{
  "n_layer": 9,
  "n_kv_head": 4,
  "d_mlp": 1024,
  "norm": "rmsnorm",
  "norm_eps": 1e-06,
  "attn_scale": 0.191,
  "tie_embeddings": false,
  "extras": ["some layers without attention", "paired heads", "shifted keys", "gated attention", "a norm on each head", "capped logits"],
  "init_std_qkv": 0.0289,
  "init_std_o": 0.0,
  "init_std_up": 0.0289,
  "lr": 0.00149,
  "schedule": "wsd",
  "decay_fraction": 0.835,
  "decay_shape": "linear"
}
Each number is 500 + 40 x the weight over the matrix's rms, rounded and kept within 0 to 999. Layers, rows and columns count from 0. Numbers have three digits each.

# up: layer 3 MLP up, 1024x256, rms 0.097, rows 348-447, columns 192-255
# down: layer 3 MLP down (transposed), 1024x256, rms 0.0934, rows 348-447, columns 192-255
up348:410542600526517441482455447499633515502516426486502576437518503447470514477502584487474518535530474510498437521535495528508546488551499585526548514500556471474431432569472484473430525393447561
down348:556501484544511548492497557429544556547482561515497497512518468462521495500530500460564530589535467515608514480532422530518483510489508440517510522469507486473489521521483491461495464533512546
up349:519493527441500548518504527523531426444568501511488514454555514450496528487431442481417449528534545495502521432568523504519557461558492454435460486498496482587519519508465562465561446494448495
down349:519515481485534557481516527524549436537453480543524529527508515433516551500494472531485552509505505455487469532492526501532441547496497554493482439566475618513490513534445521466502458468541495
up350:590459480507479483378573457508479548521448474470494413477427568487474537559457505515512539508446461550438482588496494430451500535491488468399489462435420558531492524513550443439455424520446485
down350:499549426547483469480469467488511522484464544494565506526442469543456419486528450468541441534499512536447516469505487523527541544524404486509482451535499510526435507511493417545535516442529543
up351:497476511495515526491463427511552469483499535526436490465462548498579466449472502455471431510497601472400555499546496545463460526484474501548460500493474537507485508491515523429441445520421462
down351:460549459496476383467526527494481495449522501516556481506513437532499485496486525525524552454442545514506457568490543532520478522488553614492510532438473618473406562479479492509506483509572536
up352:426487525577539479523553532450473462472444544436459484463525553441548526601506565491420536459565510469462512460588563513465521495464450590486553504435519560596545491507570497419495450403477516
down352:512500517477445484469423473463466497558492506515534560460447513485512461503530470529529457497529521491496483459456444486489516513478489499479564500516493580482481527467454425478489484469447469
up353:510527443452522437520479521502477487563413507433488535531483474516462533489517470496429468472519526433455470558494472476506528472440488503449564500467496483517513477555506499536483483513510468
down353:549462532498436398520523538478535490508469488534523492472572571531466475477498474409502465553529502517514604465597508599457565458493612468525516487435522502464538495502486475442471480489504629
up354:563521494573518463503476504500529522581452510466448534490494462519490427519500514559461569540434542506476462492585503480554552502468513556485553490528550538468470527502521435470463485458491458
down354:523490465489469431518513509518560539473472508471445497453451558448514527484586539508491485530477445514445492448542460468465519473538532556522472480584505552553471488478448519446529528513553551
up355:475513502531495495507515463464487512516523501489518447429495498503520510536483468561474568480543565449462503598523522529447545452541485519456563481508482451411560518469476415503439513479571512
down355:456504445512494494436497504429498485467510583532546492496509438448599455484527577464541455503527482531560534592501537352545563462476504524565485499502570512501517467499445513494528547536460471
up356:511499502504490462523510508499602461530501452500394467500531478532496562490505524442467601503418493458458503450555522529522504511565445505532542454538519476541532558500532485542452441376501459
down356:473515514458550535466508517513488498544483489510453424504506588472492545442506453517521463409459512520479534509452512516526435473543475464473499475586479457489424476547505523541509470498499503
up357:419481513586552478479480375516457499485500487517439466486448481523426479520460489505429491484505491544439470562563533532465519486548502462491526523588493519512495469531504484491461547468495522
down357:424460510541483442484450440491493545492540530539475481513424465504409477496505537477495542480540499489451462500444502502535469485491538473504510537497513431442488500487479540500539491516483483
up358:555510506588544484549540448494490429621493491470528532461500466450546535498502491493402571544477451490512498459486546552467521510532488498468472503490479516529476486481538501513560473544468471
down358:531579569415562496431405492543603472536545474425537500486617577442500536489469465518504466504464419452432500537481538510479534491503519483397469458544552562476475502527505491561526563435608536
up359:535539558546496502480485488503485434498516525518468519494528445468472469500446488578565506501421564530477469538574492454500499578502441453523552522503517474560481423454523437485478503389403483
down359:480498537504610524504514633446493560475460563463579538492440477553533549470541542372508459503455523507475511507532430527430558505432483494506462535512453495521532476571476448501481517466532444
up360:489432473546547540465488530411522474584441481449527495582549438523532511507397484441423499553574538512532476421462476486563537504469506529484524538445568559509473508512566507495508506464519410
down360:504450500587466445540457559547449470521475542504532501480544429466428534488509590458425554486470519509499474533527395453465532504519529584474530480514526493530457479486449497523560548505472523
up361:579467436481458459495507504498527478561523472479455494495501501504466479471531468435495498546385522521473521500460472537538477489536464528467544497549499531465507505459544517507507473535524482
down361:520460411470465518541467503538530534537461515530500430482492539477469470497452465480439531482484461534460536539478490516479480451476441490479512480501508509503503474495458477523470454474493523
up362:517461530558525477470470511474502503517506468512495498492427448469508463489515520565482435481535497598547466467611456499470562509429494541515484472514481574478459510444515467501515479436461515
down362:473482533511555472506432477532414520469459477532447472509462491551475521484537504543576485471451488456503523549431552495550498490480480556543514508572556512556456463495534451526557525475494409
up363:526526478508453535492482471498476522524509531476506428506451517495494453488437497457417510479546457581515498531492473478504479466480482467438516461574525530532520521473529483418454528486475515
down363:510498482508518504468600425460551514468500571538475576478519499520504518507458454442505499534485443423575532583460491528498469463500527564501486448586458463507495525528475493499480579529522527
up364:518566504474475513488447439520558401427507536497448518553466510390530416459479459474447554434469447459536508517529447518442491480428488500434549531487422573486540521473530422459496494507474534
down364:491465563478418462509560542462482500508465435467480529508496489481446494480484495408409558519506530437483450501449489530541491489511579532532519487508494494472439467446508514464511474517521400
up365:514483625500521465508482533455491475501499477499469560498461518455547499518423523499526590508532425494530459524479495513512590521552512510440503502513466511405530494546486451497526504508543499
down365:482446490543583514473512448491528411498499494582553461496516528477495472455414549523551514510478449493510454477487511484524423572534469484546481548529455478535466565496539555511458457468523516
up366:412494462415543426514428513509486508523440529513497366488539488484522488448425537485486518588533508499536575497563559445442455483544440547424452441465488464598417457508534501489451475560494500
down366:464452445508410509525564542489456529472454492474427471512442488494442562545490474489539484571531489412551493470512519438476557489516460472515516539509522583493558480476483500500515475483573511
up367:499514527497562527517551454511460481534491505536507507503516542499489555521440458412470505513479503371508476578489577484503495521439435501535491471508526531469514499543484546534531495447452594
down367:438493526490452522448508512433495476550457530428558460508533567502505533456531438502511434530516510462488491483469498520460509482462533440537507461509470446511487515473565577463508520454471464
up368:506550499494564568538498480441581481497477416528505499454530473409471447512426522518461483561489481540490531502476505484467550498586454564445521517513543508551475430537597472442447527410464516
down368:461500514433544493517487512509562483495481495520452447483505510450485460551494490499478450479517559495590533505564430451496461495519493504511438551450565535527501547458527469610520537513490541
up369:499539484515453522466460493552536496575475560443466467462453517549472473574539522535438498553518531546448514513550504562496508554477482506495505476487531498533498494537516496430505490459390493
down369:513478545478468490467500467528474577395520516530477465511527580516512481463552497585566509502482544517568519463461526572525526449579499472465479496517495531522530493521543521527445497505496518
up370:536545511511550532448532514477561492534474540496474526461491507505440522481520432578552552467546446508486502504517591492544472578517452478434459483518424455489475520562524517551509432535440438
down370:515481461456434473502544479508481459570537561543493488421476513439612491517441576480421538441492585546440531517422488451443505428481503484602524522485462477505570500395448468512520473409457517
up371:439462519507530434455479502524590506504505535476486498503544475431537470426460501500471449497509544546575425553485546528415458458494486624470473522424521505559437503482539455456533477542520530
down371:519486565473468543450565484552468448493538493519490522483500495571519604556449425534526451411471471515436495411521472348490518526502564508468503515498512449409477456547495557458537500555467555
up372:468519462467514474477537491478522520559517455488451520496537530486586427472513549454532505529544441487487542494519485573499441477440476506504505532476532495569553478507512450485554501566421534
down372:541446478529478476494534513556508427500569473536530476435504447568527504553524518451493505536530583603530474518576447576513577478494485495482510516490447499541502497520505538455468475525462480
up373:555481422528548460454570450543454504435431498473527413532456493521510478528484520523558492534509552507537511535466494448528490515406519447451442530521449562538506405546526503506531499504441503
down373:482472448489497487513477536520441481433494471530536456507578467485426493527568504565512530544544447556509591495503510552438579530508549543545495511545401535475522488478466535506537500427569520
up374:526451527475530487522507447450534584511452497494498456531429559477460511564470482526416527501458534438423483557563447463538544513525510513504490481482478499493467488562542445497554557506425552
down374:424516586487405575539504562562527466504507441557525459539466557551509538469482507525552504500490506400483525445569482533495535428467562513494518529502516488445531453440518522514494526535482510
up375:529549518516444487517490473514464544509505455432425464465514460453531431559467461486515481492480506596430551515517546506437460511508435513495484511479516469531409464529473435494496475450456462
down375:530551460516423437545466512494502604454453506486488564482518553537492486444494429495490476522496561515493481507504473580435424520511543518599455457472515522481495547493448569569548377421528502
up376:451384461494518496516476503444539471491504413400483459532480546458480487468478531453483506585498469498538441575434522494430479636455452520474474561502422557545502470454551514534475494515445470
down376:445524486543481595419533459425511488482505492512524484567515482540497437526485477494478512521458497552504458556532527449497475469470430518516538503477588492491484469555547480456493521511430544
up377:478442454518455489479503492433448507452475518495477459496486553438445547482514505431538488526530477500373476462490541422512458508471492476460542558520503473538450477533534503444458422521455445
down377:558432457467506483473470542516501519508517523528526482576518506495455554515509488494503520502532515403523516537572462483523471500489531465529524548557488443495506551450541483478478547509569506
up378:511499466511487457449553493537547512521542480484453394499497514551490540558452532515514526555423546472463572481543605498543490488497437485457476473427481532489546525516465453530486478440532543
down378:525551398516510476522528522557466535550584517545470518509477489500497488500439504518545499492523453550496445507515434506482435495476516555471496405536467487521462477485446498523516568529497482
up379:492496417578528493517467485511503449565452542525444450454544451520504585517495490463487546501512525501500449477534499476542531472510507498507575442527480473478483517442565553539473577453502543
down379:526597437430527497526406547485460499490491534471473476507506452487521465461516383516477565500437548545473552487524486546451437507461506457469519426476511510456477521469541570551482484472445535
up380:420486516529523480499538522533474502509580525431514450573517522529569506465487508514499458481412537508463561535530529496525551459497471588487510508575582477499475444526474538471488400429531539
down380:497526476473520471556483528503519486540485484526474422495577555431556501486470530542477467546507518503476596561538500460514491417489415454498495507466478574497488524542433463464563491532466588
up381:582462540522423546499571409488458555548433496496435490489519534415500445511534461510513512507591603488447524446523618493543526443445472484514461462483481478570499520499478551446561480432527494
down381:486560481450498517538472581409478478480500505552536476465533520485504447519533574475459519387446532477448472466501425440486483468458531462484465507500449504600592450530446503501500501474490488
up382:454488454453453499462546496457538427530455505468451503533503516426514502415495449493501569517524502458496421532503476496525450519499505530498494449546603457487454597454519511468451396551497459
down382:440497530483476550507470469495524502419491483496538481440539469548493425519496477596535475555514516546399531466521508472525441523469499540557555434456501455506496480539468456482544514468545471
up383:534551548506562521502501455473520558487489521493543521480533461476521560517485515482580564443514490528517494490449592491506530599564487550534572539552545495515565547462501511516515434470530491
down383:495541450557441503507442539456530531498559493525584481523495433565492520531530503522507496450489480458493507468506509486489500506520571476506509512483458478448421557527475502465564546565474541
up384:507469526442515483594461422519513500472488492463475473479528560460450449478545446415513511546492563500479440580574541591474517493540502452582520513471537519493463509573446460475447524473491571
down384:589516499487434481507459535462508526400554435560546449547474469460535488500513418491484496518481561477460470449534476490469540424515586486509537443489449502561527468488462487460498530491479510
up385:424557552474529446484462511487437509550508499472481377515529542458514507526506522510436455495511488460502539484563524526519504436504433511425546445454552433530555506554509492492541559492543503
down385:488477504541485492453510505513475515488460472518547439454459430520450520485527486511443560564509452479409538517462466416531445420435446457476587511524527552591530591408520489591517467490524465
up386:543575504523482532510490457453480464558532465455479502466492451446486528482465508456501525484453478567546492516500526491448536461518467419552544569482482521424511559432458385553505553504494486
down386:524597578534474577448505421572569487414466516519516461542517516474611453498574489571497531455516483480535465463498545465474512488616552465487480517485484458459485623473487554471532512547449548
up387:488521555498542523466512519537445488478507454491552480517482488564512452559443521470539482477481538480458456504565480505506484491453508435475468465444423489504491440518529509510539403472535496
down387:487484519510487486472452576522465507495512516589537473498465514538409527487527521478544484472470523456545513467510410452495500489429524457535465485523545468527480499553510541434484496492547536
up388:530465547470525542514571547483577493529521463487498535473501466490484491475418469553457466460439512513525469532518506470493526496555520460544513497472514539494439441516487489530516469506520491
down388:519482473523544504505501555493498510495523513529556497499475445515490518531495480484527473515510568511501541499496512441484545490488463477531471519553533501466476482566489538510533510521497494
up389:562553505518487471508470580547583480498528490429445394511547532513506507491556487481489517514489509468523526512507549484440543567498498483517495516499473515594577582533515500481487496498505483
down389:482529491534492460519506542624449492440492512521477501509490509493440538569530481464482512528505483520465460567521579566512456500412501493502498483600410497511515505473519455471505595527480511
up390:421495595439521536476520509429521484586488467489560493511442538469511440521479553580429530471467526551495474514544524535561567432441446475489527490489509549536467451509561514493469471500456470
down390:458561509498543566496536508536541497581475417538612497486513520516495450473549474494540437512436491465505549521468436457488487582477488545579470448498598577490446560476510516539503456523514489
up391:517495517468443531454508474469557506482456508509459503496439543424494494415421505522525497435494473449456459534506546474456513489546449478489540475502470533525532509460458407500517556552534417
down391:470513516486450531473412489507494487536455508580520491546426552491520564464535485443523468476560397471513484489473532501468458490495505535453482422504488424504504509429491517474478558535503423
up392:525571494473499491484503481473530427517466459506463485462484422488405503456469507500562555533452500472527433493572609491481499511495462457440517470504488530513479513467474556501503448469512498
down392:553585559489517492549496493530446426401491459540522578510502431532477491485534556524504540539489450520524420472492502477450536530467613509487550475562433487450438456500516543480508526543472498
up393:487504469507517516495540513531460508579510435517473456519460505478503502582510470508483520486573506433470463487498572471488550516447504504449523481392465555502408499490555503467548500524487502
down393:485490554496555495437478562518500449548503499521489484513551492485499516522508425529499470515423534448412534520482418584446479421485492551579590471469535492505583531472474554509528486468511433
up394:509527523508524545476529473452569449472461472531501425467567425514522425503523542507435469499487506531481529533514551615558523570484472570530475504368506482492469487506523464505465539519497409
down394:512496494489497439501526539468548427572454524524519438463484490459487483576537486537549504442495539455542517470423590515471469516448481502492496433473525521459486492538549512492468472540469541
up395:496535502574436462510539438436525464459508488489450483520543469411453515526457515417488558436444572551572492548527567506452499454442455485509444473432467485423439473531511486507557519473404555
down395:481537504468526413529538514506505511519541474482584536531438515382450480425514514500436584540576532450518538546462510471495606470534569492512459437471580494495553531502520525503510478486572543
up396:418536539470482479487555576542499498467495439550530533523384516473566495470525558580493430474457519489467492523516515432509476534542453505470500597553483528568542496508441430490430479485517483
down396:505495554443487475504559546540515528449520526521518483445561464532440466438583516442528577522443465448496549479569461424514537542491561554482544492498501451423538482507518492518412574545506453
up397:426530445460558530491502541451471501487563514468476413490490527511414547522459500469551511484477559517475492531521549451461485538466471486538488563553476522481496515545553577435535474471462436
down397:513512466486516494542463443487483481491497470537616407435528478521443500515418508566509457504427459528496469442481428493501470443460505560456554553538460493456496556448503479482509507474584438
up398:561450536464494414525481430462578503460499543473491521544492471400523482573506496563529459509484492497538540508495489474525468448465388524528453543541561546543481556520539521477423547429434524
down398:513526517534489568514520492458481508452482496571589529492462457515528528605464431490527467484538555426579518469536503469470501540552504551486491426499616484488458527459479496529566486490476484
up399:445531598433513497541560481440545455490564503463499488482509468488474495530503588431456503465408501578503549479593533538552558493543486477464512484482543508429507481555470495509565532516512471
down399:530510521496524484451476524526504547493521462554500516484467534471514524486535566511505514515487535502548471582482466466499484538543526504476564565523572551424567451479440450443477407525494473
up400:575512570466575489470491495501534451572490512450519532524570436548494497561500540475424533558441490538518521441519481531517466492499473430480515479516442490502525492475521436519436524424455486
down400:483531506501529512514495550563547501473457479495450504463447481430457554505510577513460439536539462467524535454494542504494478496515606524457538401500438536511447490541507475500484507518604520
up401:520495466481531436487426533541528463458524499486434456503558508482442579494508489537482563477487542605478382444560625449470483478470439502492498484462483498501425467468526485519559502456497526
down401:468438457497505499534494525482567508466558504528526519512520545558513480419519585515491472551566494507489441527500525384467539426494606507454526498425522455522428455507448441477433398484523460
up402:487513375403496451461470478548464512452524485501495432493549503511536531461421441523377486568540504452433436463476479470460517553519482507503542514486494493495368478505511505504521443470435504
down402:460454472512458498447501453547512535491573534585495446505533437527649490531450532524469528462462499475458456492529521552528502552501558527474568558509459500524474459494511501472520560484523584
up403:442554505491510471467537456488525517517493510459460542457509517373541487542537515451506526464541561504432462591507501538442475502462506496449531541438480512516513460562544545486487535537463518
down403:466543522584493505511488516435410482505463455445463488525562483426506475495526538473549455413508443517479419532505558466481525537484486484485548431562426510518477520514476518449506476500556490
up404:456502515451482480469509467527535447515516440489532498521447523427470440512445543504530510595553550444503412560500526514415547479500510557455540476482526497531496520596613504468501444492471459
down404:412551540422498497553526551500480580489554535450437577518498476438552397544520491475458493525491496507559484541482550517479517560533520458518524498447447415577494575468441474452485496496518487
up405:572561457485474511506494571496475489443545494428494375441523514537480521558470506561439482522493558443460504471543512539511525510552490441487425569533550443509438452496531562459482535475433522
down405:535508459458511520501519479533537466557450482463558574558469524515502477408547519586555471566563546542436452414511495550489505560535503474449500497492567478484436483454475421493502495441521535
up406:476513488466524407468531518490521496518487510460503428492433512484531434482471575398522487596519581492448456546553511503524535551512472474435537532505482544522512486455451430431457508467478454
down406:466532420524514474455468587442561481478503519530572536487460491552419499525581471489481483495540551476470479512525427495496510506407534459492450466490508549551518511543487474447515511489525524
up407:509513548397478521504532586533561488558505513457497522489422450508511502515550553534484510471553467448520519520468523512470533544512438519480460513460505505475536483475572485434502447444438466
down407:575501485596482502522476463511519507548511470476504575502516488502445561552473468487501482467608484553443503503434502438512468534491488546541470495469452523492535552504476501474507458494530474
up408:497540455529554549528441483499484526568479407502515519482517556516504476515452535519483504497521528538461434494515518567450532590504441515494463502472536490439530454486499472479520366476531470
down408:465484523430453562524500525515505446512458529522529472464433551480517489529465459517524492568496435515565522497489506507461496487443469527492531467456519533463491456528493474529416534526490472
up409:498483458464529440449513433568410492529531516475504507517520504402451468507475494491512536530526523449505463519490584378504480565467496453453506539507501529509463456586513492576536509450477563
down409:494523450483583518504470441547505521566512391555472596528477501595497528506538513524494512520475533495520544456483455489479502395509463483526510485501487365458443520461534440511463489502577445
up410:518468370592565581531512472571492517529446479446508428538432480496510479489412555532502517495476531460460444529505571424509556488518527442485508474523471454453493525470457468450455448455473477
down410:526400500488491480577504457471558451531517513503513514510504549437443482505554507506529565465462481513501473550526501490525459515528455510456552462540470502502557600650529494521433465602510480
up411:498527533468490474503531493522543422521465460521433536533514511435494514562506490491443499527488506571543485549516522466474541540561487481494448433521478448442456529531509522482462409549451438
down411:471511477467548523444502512527484550509502553487492488519495521556527550488449517548502446531541586492492506483463467465550568541461509463432558468525554443482521421535477537506413391503455492
up412:404440545472484535503493554480533492549438417518492531447439455441441409566433522527495479490489493555479560443494504507505509535531473487512501460497483481426490532544483452503440502472467489
down412:546555550480478470534464520492484564484474517485461549503504405438521490531449508596469519445518458537454467460470507622470445505536478482542507562533503522435469582558531504439426496520588505
up413:508447538503479532506496497469485491499580450501494464475467506491583519467544537439537436479495491556409481514489554528462609525452524400487528554522471467519478530533479471513429498551480506
down413:499505552407458528486491549551455531564471622515520480541428494526452548494477470505511514498510504491532503424526423471499487539523542439465514435509505438611530475486501450433550507485530525
up414:518427549513483521542607530443445529546465417436446536445535498497537462459412464528529501460545476420476435551463528522504554524457512441455520522598408520477511446500491511462572393367480477
down414:464454500485439505530466542463536448472469455550536508478439606503556615505518537563455502438558554429506467475495530534465444469496560480496478493486523516445514508479456481498561479471473527
up415:519456486550582487474470501531561489504468560503429540507558471445519515477469506491450567520409525462558498503504480513444460526480540484456571474503527450539532500527475478429488436495495417
down415:494493462469579466417545562547521469488473439557472548503468544481498470477529526548511495510574529516473578516479461484522433520488496501503544443566560503597471496509430421515466501501539572
up416:493538450482577508462564485453545434501468448467525528513517513487525524468503477567472490487394500445426483490546521480517507490547473520492471521462540454506510472514477415524540493496539453
down416:537471468484536469528512500494442542485528546500522545430490490504455479480496499516496518530503499477496482523462515519451489495536516440519467489472486521526552473500505497447442466472497512
up417:520491528504510471435490468477588484440541527498400475435490496458471509547475479450495573549499500548422514551474576499489515514550479446537529450492467463556503466534432537471513497471465525
down417:505459522468455496502500479549541495488559531476522455532487569474586479494470467526511575531493456557575397486581519526484544505468544452565491508446477448451419483440503596415504491523518563
up418:480490491465506482495540523462488464494476475469453554569556461473497507516512480528544455493476532461500489493491460532516476495506502616509505524514510514497465481469524457495527478533540513
down418:511509491568430457488493488464487531551520439428519451441489519495513508508612463553519494528536536519435500494491507501501523467472464515504501485546483410489523503542434515490483479545539600
up419:440563514579479518494557490501494496517502562467511537501497468481448524468489442549504504542461489516530477490482568467530516474419488454453541607549453446495531481492595500449518508503506496
down419:485478442512451470484522539516437583421406424536526483452455512479514406455495504455410567486511479503460493482554455441477569415533455400562504570466527463485570457454435468490508465507437514
up420:524460476428494550517494531466532452503507478469477499500505492522477443452516549532516506502461509541545483488525464469434471462511480442442511505476488581554484488554495498512512558546489425
down420:495499432553524541498526513526515561548488396522503502473537541486577531491464515466550471491482492504468481419491467497501420474499523446501472500525557521575540506536510558439504515527479473
up421:542527560483419466485502472452462445535465445495380510483492505505459499483468579521427515550455494556512502468561520550505575566555507494458521456453478507505444524461512444503445515482475544
down421:525537499474476454481493479498530451490458513590532485501511504483512527518534482537497516455560509495520478513514491473471507445516523472494485453508417502466527491506541540529442442496557462
up422:484503509411515465457565499524543402490536440457458485492460492481511496530446551474469500518476450494497478425556442506419529518564492461459529454413523574423460468513462439465521513498534470
down422:552534473492424483525542529555495450544540539556520585504513449514517607480536496405446481452514520561428524564548559493574574495432452517481556547501512449482557471460448529469475453486506471
up423:522526533554456447444449465546517517462468495433492464569533481484543513507491481492475505534530569540450527555567515503518524571509473456501526494529528472481489552455468506437472491508501479
down423:509520456520509525493508517457438495533478510504578514547504492584550538518502500486514479484533473510505561491470518518504466511518498526500414520510464480535495519485509519496501575521516583
up424:507559490405496566490532440482534466503482520405431500519515561538555446479503462484518472499488502501471456481500522576452478480539380548405433520511518584446467503548480410490481469375390537
down424:465484551557424537503507436460404488475501509626528538487524410463496526553573483496539545502557549479516488533435492464431495554512499511471398547478512466513403460462512447522571502456456508
up425:472528448515518440488502474471521460501502536514423507478504446463538511454528567514527549471490527491496458483486536475549517501524506504511508571486526512566518529498501497501526447541509400
down425:523513472503559498495471548508503484443537502544481499421564438543447514535537486496471467501545565577508485464534495432517464449470456496553566584459501459491518519514522484464520492542524473
up426:438547436507461535554504534581542478581455437467495450483544449558452492546428409548395547460491555504492513494561490546492590497437530468489553509502481492496529504499513447485449528542490473
down426:542550490478499495577531475586563519425513534532500540452519508564498543485532558453398496430505454466525557491481478528517487477436499538450495548519500461529552473519478443550525484546571488
up427:520531487536533554422492534452519529581479437483471524496510462513494567520492508506484518535478503501512538502479572495475509537519519548522489485434472512559558552550499512472504509538538513
down427:588514481510473496468497537495533550508516491536516539520484538565473556538570478545505533529430527539477484468499483485509536599496518439480532479476544480460505475449511478464527474458403507
up428:500439487476509477483477464533472470557490512491468519511552548468562442510412490466498457487447536407537522557487517481510558486485387535490560483521549496520458546427514439525416485529479481
down428:519469436496496486534552561472538551535502497454487447411511413510516488465475510487474491516489441465510511481506503516531533400460433505555508513439546498521516508547483490531473501544500508
up429:495516447510572448519483525547455509513488498425470518510543521436452462587529513500472509462560624475515488497569517451419476492437489541532519536494482538488539431491566482447574464527529582
down429:521423468473504438488511472544459450481542450505586436503522499463487501499510510492443589510552533526537467434494548484513482489541494509484465533480435445568621518485484516481486501479504574
up430:465517471575542478513511393457457480503466486469456445548459472494500469565524515496541440477555607494450436533488522425473492500490499470475474457551513540456457387565416473458490543442413491
down430:485532461578482488521456477506599514483571522543534505502511535541481459509481505465474516440610596489519466533502583552483478537491508565540408447500557590490420556481552461494534435565513583
up431:492454529454490528560544488441510442500568489558371467527549563407522497466501502515473505465416508485480547465550451452466465423504441515507507440383537539482481524482483521493514524430483437
down431:474545536484590550522410558565457577611451477472529525437491526507529510499445554489422486443555501469537532466468502457486484550522500544464523526517519502429531593535510394462493532515516522
up432:494432469433517520479508453487503421480543425466525429529510448485428422556488518568501574475507457507506563464510508561567534540498459465496492489421520439534518514499505498473472444473489495
down432:475503493502503494520493497566442507453542504533517485493482483524513555483523500521454479541471507511524480482430545449522481535605541485532493482538482526515487503549466511477479505459541561
up433:478427568524539479500432468526464495493479491557448426477445535496513529492494463548424473536510547539454530513532504499556600452492456470596515535540501518510489516462500465451501476511518477
down433:505461445572510441498483421516454536530498462483569500422416522430451560496535547522526539510491524452531525508516531494473566431508497531413448508463466485474532531533506540407487478468393535
up434:479547531487563421468578463487465489472483492507509510597498449535475508563484525506486516478477477478504522557500486564469405583507522530470496524484475498565485467540471449505488513540502474
down434:513530574525569452410415570518541501486471452478507460458550429493501488433489499501569511523504525515531433531499470549534500432509532543561456489490514544463527531457533533498510487498520470
up435:498527441493488524509600455502478429452445409520428418498445491505493469547501557519465525566497552543514491464595563495404474525539412573453583437454512579451505504464502520476445530504530526
down435:491485550437491414452523533536387521498483449509511488558515509491572435535500488505463499466456534464522564506478519439484499532629475501524459470536574414511500494484527533503530468438498497
up436:505511547523483490460543461490512513484523498479424521470520521470485436507423559524524506472427492537501505472480495534493482573441533516462478523554458556542471444526519455555509544482495480
down436:465514562532542495432468454507418449514520421509521512498513532463498517475475516534525537498473532472480476519442570518557440556489532518526556516560454485502487562497477528494491467502523508
up437:466399498492470519540481444487519428548500466542490456493488471476402447472475552531507536476461505471437456543500537548537566555528526528518469562423535450513564505458590557467469504462447484
down437:490498484512475569484482500501468511495445497529500440506485467554548450451524549484483482512532432477453474539494512472498507452558504487431542554600553587445516511425526516471510498516552493
up438:555478422536532489523530487450496493495529482498481496538498494510443535588501531520435503430498593484505485516492462553440501443505546551448574489567476532447448506498506462528493555491491419
down438:531506418531425547467522454510488472465515512505474578468481507578483455497465494561451476484495508502433409512550446483495511490518477470491499501413568525510439498498465492538474492536479521
up439:534436452500537461430465451493550498488571468518465473518494454493471525502430481436432473490417544428448500475539482465498557506442471542505590486574453513422568560487508495450442480510555525
down439:463539521524466527501488476531483531444597570489487485460519462548476426492436501531487526430465479541532558545505499530512482486525574502545588504482443543471498538493487449518471550555564469
up440:513451550444517478399515481419559486547511510457410541414460569467551495497492505510583459494509510579414538507566521486558472476464534483549552460572513520448523462565456476489476534470497520
down440:441521573536444431465443462459513504513565485480492372504624545490586573542463504492571462477516578404564470492536498492477487524544466441457440488503397518473441506568470501513368474439443466
up441:462500489464507485487540445442460464525559471537454535555522500494453506561507524512495480487490530479542481468554592482538524557509453453496482463502535480536445473460540532500455471540507513
down441:515519468463489495489496461460561557490514462577495530468512485528470514427398546480581469428495503413567501506519376557493493529494504521528468470501470476500452461515533551557557532496516455
up442:539531462487481496440520470527580379520431480533439456489604559410489420540460477556536546490426481543520454472544535503452533456529502440486515510451430622514494523506457461460495508450470488
down442:512549440518529476511478536416515514411498490463540464503454504547491549478529502514540570550609525449539547487567498492505448468501515526493494517462542506565441549473519484448499579490482512
up443:446544509468490531465573478444555474533499524546416439538503440489536445442518544480513461549491523476523514465575517477482512491560481466502495568464553481482518467519472530555487525478423489
down443:540504444548468457511524548499532448437508471408494493526486494511565575500555509484498500482527463533452507526549495437566482462496457516474564533505495553477502449541507508494434528502492451
up444:500516466547482503532463496497514417504493417478456491558552404470518480505437502509428524509497511533543489509460522495374480440551478529514555516497541470444559491484554508460555454370473539
down444:464483502553506562524468517431449583538467523499521517420491393588520478558479537508538496446468462513524582476518570562426536477480547515548546517465491484480520519468555507472560476559470571
up445:573495447453457482464537427509449514449505510499484432454498522476528442434503487471461470479562495514482485532537548452445498412514520492504454528471498554510485557475504546465461388517555477
down445:515488555482439488541475528541510463494571533499495532454547520496469505458499534543512503544450534541534563500606466611450526504564519470485484425511538506515471447474461463477543501479547503
up446:536507489443430445486491417487605471481455534486494528441522512477540577569506518489444489512437478529496470405464547474525616503543480446501514503525553461494515558550471426462574498525517513
down446:464524531504517500466445508496521414596515508483511527514476494512523446541528554486463510519554463521437514424478548493543523461504439531469500592481465492466434461499555533483485547481378442
up447:536474512555509501462513536448503502533510534432461519399519515436478482559531493467468516523520533529541545473464503563507500469588472537488519478447536485524489505552493446468554435481527438
down447:496486477524524479485504520473530506470567495596464522485568558496510547547561490513528538519488534467489506543545506466429503550451491515486503491487523525446511559471473592493565434523447463